Each number is 128 + 24 x the weight over its row's rms, rounded and kept within 0 to 255. Layers, rows and columns count from 0. Numbers have three digits each. The size before them is the row's rms in percent of the matrix's.

# up: layer 6 MLP up, 256x64, rms 0.204, rows 99-145, columns 0-63
# down: layer 6 MLP down (transposed), 256x64, rms 0.0476, rows 99-144, columns 0-63
up99 107:089139121155089165133103093151137139129130111171138133125116094084087127159164093136127102093147126126107110134114168103096135106140128162115156132154175123140135110130143129078143174145122141
down99 099:162089104142152119112126161131140107130144096096170128159163089127091119129099150135160152114116105114115090114134126165119160086101106175127152138101163158109157127128115105145152096136137105
up100 103:130103134139095144119109135132107132107168167160085183110172153141117111130129106143090108110121196140103142143095103118119106120121166141154143127137112139088084148125124102146143101128132155
down100 066:122146107089133144113178106131160140137113091145153087170120132112157175095131119103137106104120107148118142128151143108132144136103135137126104110168126101178138076145161107096139105118124172
up101 096:184138145153125146111141125104178162138119121151113105145128119124115137132118129116152163156122136100099088164138174131100098141150102157101095092130123110117120111164169146122084112114097092
down101 103:067119145090132121120126117113085162116125127177149121142124172119131172157122158145134133147121118118115132122102160108130095135148094160125155151155083080145142104116094102120171134123141113
up102 086:119094097083141113109182130123150162136108085108103120095150125138126137122112113138149114151122154132101108157146178166126103125167120173142107081110108120090132173119120132141145116130157149
down102 105:152115154153098120111141150105093084111152125162112141134166156126148139121120117146105161088161124125122104194135128143123139108099093092125143110146155055134137105144132103147155114116125136
up103 106:126099132108123148140132130151135114129130129105112082137144106151122115127108086166178116128109144110116089142161105133120130107152161119145161090112163135078112130175135123089101168184126150
down103 107:166111105148109111130158118093163143095126110139159115116119144087142121166108119119096149114111105156138135113094118166142134103102128158135120175145148120176154108066109149144159110098132151
up104 103:123131125130152111108089139148150108109128145082131135134119075154102153168169145108070132173112125150090125141121115106116122109145153124134158126137112122114183147105146134141105121187135101
down104 070:151094148103164145094106145172120120156119121155115118133160100151144099101132080132145111069149130170133106120109158122137125139103148085122141125143169106112129140144149117167075115137149124
up105 099:099124098124121175125125147160126144098125167128093112170155072119150171165129113155130103138136159133106159126097096148146157129134134127129096121119072128108141092146099097130144130111160110
down105 109:114162130120156159138156118147146124122112099134121121134142133152144133183184072145114113146135176089156133170111098117096099130092084119144147094123144095129124138132108111107121091123126150
up106 109:148127138114088138164148112098129098129137124093148118153119113121152149114152136161150132128133150133110153177103100131100177131171069095099121114173151105085124123123088125128133121169125114
down106 093:095129118111133143152158079141128130091140147153132134100113166097166130139147112090131154139144135126089110097137156169128105102128174093141058097109127148132135137129178116138112127147134143
up107 111:113093138120144168130177152134138155084116117128152104115116148163143151076135101151159088152128118123145128171129115140133146146167114102100125102108153096159102130091122079163109129131125119
down107 095:124083111157140136124123112128112092150134136094141187109135114086137137166080099157115153119106176079103131109144138181113127124120142132139125154112127139156102078155135141124132164127137123
up108 108:131117113138148135142132102170110093133124140167105146132127108102121087179124160136186107151153140104181143115105135111132136118152132141094148116105125127054132162130124104115102114147111104
down108 098:165160113083114082142126135108133132148129156108154113109094150129162112126114114144132193119103116089141115140151121140198158116117149154117100082113092149141122135124152124131100106114123148
up109 089:123133154117159163109122128121154094121133102121114130136120116168099116104182186145149136165085117115129090119096123146130100118108165134174135084120108163115110133147122133089104125112159160
down109 092:167112134151124103125184149159128110103088117155127110071108120094148148148107147142111123109148122128135140143132126127119129090148082143081146128135161125132133135143118091129154160076173158
up110 113:131132116144096150119113141100119086111129110174143153128167153147107118117131122095186096124131119156088156145123136109079151126133102148143137073087133160142144143108137085134115168145137142
down110 101:096127107123146108104176117165163172146096107103173125084159109099170133145118120117136128137132137141148167132101109123143123120085133091123151138116157147130115143129134055131153107143122116
up111 097:111139131142137123102195103114105124117129120137084111123137138123149130111168101129148148102112109131178128096089134106147076162130117093117141110122150152157086145133178137098150149148163132
down111 098:119136132125164134150125128118165137130114104128151153152171128130057139159125122118133095127091136106082120133143132146097147164157132153132120171086122116146133138158081112154094116122118073
up112 114:085175132129136167089126118084139144075136187164144133130128146147127139120132147111131149132136107111144191130117100111124139113100107131130111111102133134097124112109118123154155169154110082
down112 098:119122136158114101122108120133175154136122128118112103092108101163084087123132074124141126130119154155151139159131134120093110177163132096104128084148135121129124187170158120120127140104141147
up113 091:108140087115083119102169108151147089144159138116180129116127095102149113135134104162099176108149120133151141108123104142129110126117158097150123135144158129080156096123127154162138153087131109
down113 087:130108100147112097155151133118142124142112150136087149096166157177160111152123068143115075113091147128112136141123144080142135112118118125179163120130136123146149104100123148126120163156115103
up114 110:150180128147089114139133149176119138115165124124117106127092082139099136128118129128096147109140125104149162126092137129166145137151161124122107112066098162098117125172142118135095105136164125
down114 111:164099110148113110126136172172191121106146114133141114107130132112081171135136135130124139137139146116140121142126080150113087106125100112113142115068128102127142095109169136115136125153179124
up115 100:151169104122129140116119146088070096164113113153155144128138117164148160104132118121093158106131133131141140108148091111117138150134106173128184112118103094118101134129155138111143072123143159
down115 094:111147137146144066132071166129095164155179125137119101101168125128127131142131161148100143172115110125132095170124132140150123128121120079124109096143141165105138134092120114129117121102141147
up116 105:134126077145126140127106108161130110147125102158127098112091151099118127141171084091095105145142158163108152127166155099132148137097153145140149166094101087120160157128113120140097133129154141
down116 096:107155115127161118152138170134137114076118050133136126112124120148166125153150150117098145118128130173133102138104116174107086120102127142137108148117112131116177112107153091132095144140145141
up117 102:098184107102088147148139140149141134126138159123126104093144104070129178132100138159125103121105156114080128122144155155138097099133114098129156139117120144162107089142126171147139137132113147
down117 113:170117147134139159107081143154173126125088120135157174129104143162083088123126129143138142121147133102114130107108148132184138146111131108143093132138086090125113114101103143143128129085151160
up118 100:201142138159111117116108131112149109111176107111165113100131149148118129093166087101125154126163143149128114139116101118137131126114161108129162075147137122084089124119149139097112140126148146
down118 100:099137140128134077153145148123160178095102151173098155091131108117115114163082140144127123182135125095160130132139150159122113111146082119138107092109123108111103130161132127146140157117104132
up119 101:126144131111126167128150160167169117161141084137136090148116106142120155143127149135103095152155110099120129108124124092083121137139104131156135173114085151111091141156107097181146120103109123
down119 121:145144136111141099112122137112117155148123114088153167120125149100136102118098127142144124104105167148104148158184139089160143112089163125099131154113153142149159085120133134156118082121086098
up120 101:065105101123123145111132139141119120119123144189147144126137085136121164115132097140124176135146196112115151130126120100135107134138128105125132149120124107091124134140082135068134167157121146
down120 106:131132151164146099128149125111128081145112133163176156121128139110122150110141127099085150129128142102145097126144128157171160074123082120149130103112115117131154089111122151154096121179098125
up121 101:125123148102125089121141116157146150149165144134148142053151118153073135112156124144111103120107159161115117162111143127132172130131112121141119147133116112106112092102070111145132123129171159
down121 111:119122129141172124058102118128094125166130177137145143184113161108130133100100167097142132112100110127148135120179119120114108133126113144142127129117151161157117118116176133122104110118092102
up122 102:167167131076145131131132085099113142121147091161160114111132152127108177101144134201125121118115105127106147137118138128116146104097168105131115107110138128126162130153146104104082108147127143
down122 115:134103140114155104133124172135126132110088107127154129129176129142078114114137162143109103184129113105146108156136143143117096142083112131178135130125124123111137105146160141107125122180122066
up123 104:116102163101107147110101169104148127157083122124119123107126104160136130163132114133129165156144141151103105106098104147101103167179133148199112145136108103109130118132122137149129079135146121
down123 100:108160150107159127139106138130139138137113164150162133171131166112115126126123138112109097120145100116091130118127129121144117155174042145089084115147146140136101120096148123113133109173138100
up124 097:088141092133115109128119133125132091147147131116123120128112088164136106150160126092125121150142116150100144127135092106140113141116163110134110135166101174099176098170148119088102163140185131
down124 090:163106128120122144128163134125098144110157151130131116116149121135150098127122091185137118087129152085146093163086081132115155129112164125110147186168143136111147110121096138142117117100097135
up125 095:128127153146071155141125116147106124106120098134161123119147109081122153135154124093125109119095154123133149111118095180164137156112168120133117143142154144125117084087082156148179115129136119
down125 086:118169097089152140166143146117169119085147133135130133104130131176120145123149147177135104095138104158109161105116172129088119130116109143145129064150115115129153129141119107124097104109099122
up126 106:095100139128142121107141111147093100143145118144103179143158115117138138114109124136146089169129137148125120094141156111126086091124099163183139172085090138113142142098109130144166144134158116
down126 100:154171142141102152149138116139147119104084129112160084147107119136127125137165085127104150115131100123128083145126105161108133126126159117110159056167145134125109118136169163152099135106128112
up127 103:123127130062151077103139113130101098136185092113131129111144155138102131120155159138082105139133178157111132151157152116148128096136112153115143121107171129144120118123156162118117117095112149
down127 092:145113092163134158134174079146145113125135140153112193171122101156145139151085104092107147150123125122111104117134126098104113138171123110153097122108110099107145133146162129150139119147098109
up128 092:088086131124121118145132150133166126101139152107113134142155096112103144086128134169173143148096158143129117164125123149069157112153127140114148141107150100078145155090149123134125088129142103
down128 083:118130141149092142108080125140142132148167140149125127137153143123097109107128112082111114105093126137139097132143150173130089114118145111136078184131156105172158104129088132135112176146115146
up129 112:149152109165131092185104090139123107110128143136138082090150173133138135115155138114116101122062123132114154125140129123140116126152179185119141137111103130118107132163164118126127116115110098
down129 108:079114100151123122156162099112048140149107150123126110113150166144146109121123154113124163112142099121172114138092145144161132137117106129105113162139084089116117143151147104138132154134152143
up130 103:119163112066101138136155127122119128145167157193087101116146133096151123140113134099116152135120129100132149144139140152114138141143142134105080096111100108114134126101158104162108118181154115
down130 100:111076152135154115119134141125127107155158121123127164121105112141163158163090156152121143161126154154126110137098164134098190142117113098112151159128095098126103103122108134123119098068132138
up131 108:105169128152133127135119137117117080137103106153129145153132136128148121135118124104116103171102143132134151167139130101154112185129128129140100086105124114146122132184094140139065083165104112
down131 093:114111153183120120122128094128171138073158141111149155146102166131114138107130112158139087125134114153126120096119129132118127119171089138154138167121128173153098122089102155087148107123115107
up132 105:128117140181124132177090144129156155136098117126177145147110135125142119096187090117121149136124092126131107103111137129088129119153128095114071115101138106133109131159172154127116139105147151
down132 106:199139135144111110151112126118108121155120133142107135091143121120151147148092132106120140138110134159163137180130121144118107129108085121076136114111126087101182107127125117157132136171164093
up133 093:104118110117118100129138064115166127093126151105138149115110157071136107137127137134138118173103131129108110145111151146120105140179153147099175101123107151133117100157159145136156088122147157
down133 104:112072117154120165114085163117102158130147146141127117109163145139112144130130114167117113116166142150132077130124082173114145134105135096167136135176135142135159093105123117119101107142095125
up134 100:180118142173139137151117108154155125149088126168149135108140126120129129110126153158096134116096128110121108130126121134103128169194127128127067143113116117140089145136104095180111092103122130
down134 088:112135129124099109100125115127142140152171155105115119151146120105112089120085120142080123122123121162148156177146100128123174139136089154151112140146103141153123077112170109089164130130161108
up135 095:105109106114125141145164134129133123140132111153111123132145084162138098097129119110119117104145115128154067153103102109141101120164118177145115125123134090106150116126167142188096133147128189
down135 103:156171120160118131097114099137098118093147143131105121117139152135146099172127156174089132124131123103143128087145143124169148148072125115136126104114118109153151156135082097163120129086157138
up136 094:093118168141128109097152142147128137113136131154114098111145138101148149128056142156096169092133139148105127179103140114094117093152126153159106122138126157136129156087138126153128123084115153
down136 101:181148120129100133150165132133137157115139149158135102123124163129142131131155099105131124140155111134157110119074125077140156130133157099133091116126150087138162088141116071087144107114155113
up137 102:087148134063107157177151093141134153106136127120106170126107143113109134140104126158159117087141145116124152154109100152118121125168147135109160124160114073079108120130142126139132143102142134
down137 085:142153133129163145090123104126094097172137072114117123095135113115150126131125151161104120120097144139116148097138139103152084136121154155127144119135163123131111166126155151076096140169089159
up138 105:137114150148122170129161115132087140121104086103126152133116117087157167127143128155151131075093111153130129167117130147123077161115128105114140111147082114134148135136196117122134121151115103
down138 111:096114146115137104125138139162133136136129093098134115149034136113127161072143108146113128095141097090161160119146146128146145147102125154156119154123135113102149123121141138137136135169101157
up139 100:138114150091133101110148105147108112173173092131155162129135122080098099146124125081127135094104102146107087144141150116152100132124160162170173143106126165125117151106145149124113119136137131
down139 099:131092160094163116149146103129154136132174129170113110155120145123143136147148120116116153137142142081134126096172114154088110140134103115157115069160096106126143144131119112150069139108144112
up140 098:140106118154123160137138132143128108108125068102129097135125109136124117116127140137167115164089184176080158090157120152121125147150156129120099143132150097118115175127116154113114149092094121
down140 084:166119171112119073138126112129165148134136102116157107105115168127141118137102118085101148106141117113140083093152129120174156139136097171161097127124124132146137139112090145127175116098153133
up141 103:110156133160100100108123110163140135127131150158103098119121141110127174137128155159103156122120111129097145132134140115100178176130143109120090123137099121113186128113131141107161073123076139
down141 093:122094091176122121161164137116114096112105116106129129113140112159093113105156129105144099123138155124133141089119127170105119095160163107165171098093119105171116130158130130167122132137157151
up142 103:112140095136144152089100114085119110094152147168121159134091141148099134098169157125130130142140182116102089109106159114098091117145139148169116168127167129112133120127100161128142118111136123
down142 110:103113158159142162105161159131092130133099161137125089183107141120115149123157091082119110117146082123144160109152140176142147112124116121101115093116105155100120131150151125137151146114092137
up143 097:104109123143128138096120088055111177120131133138185115128111091138162129141130104129136152137128136150117157157145122123136126173132100161130092117121123116125101139109135113110160166160074117
down143 113:117083104166132153125094120114159154113151099163176122122105132127137118119100126157116125134070164144146153127109101119129108157087109145150158114125162088183110123114119133127151148112097148
up144 083:123095127152115101148068125128146103165090156084128096123192164138129112132133078128112135134122121139148168133135126112164188124158143105107140119093122151136123138121130117115157126126116099
down144 098:149080144159134113124111135141154095149077149121116080151134167131133077127090150135133151127126093116147095146112103121120138131153138121117107157162093158107174130140113101105146159152160148
up145 091:099119119089134134122135112109112139136183154179086110098126092145156156140094100144114119122122110138137167144115123145134129083100119128131110121147139128100175130157144155150123151151057141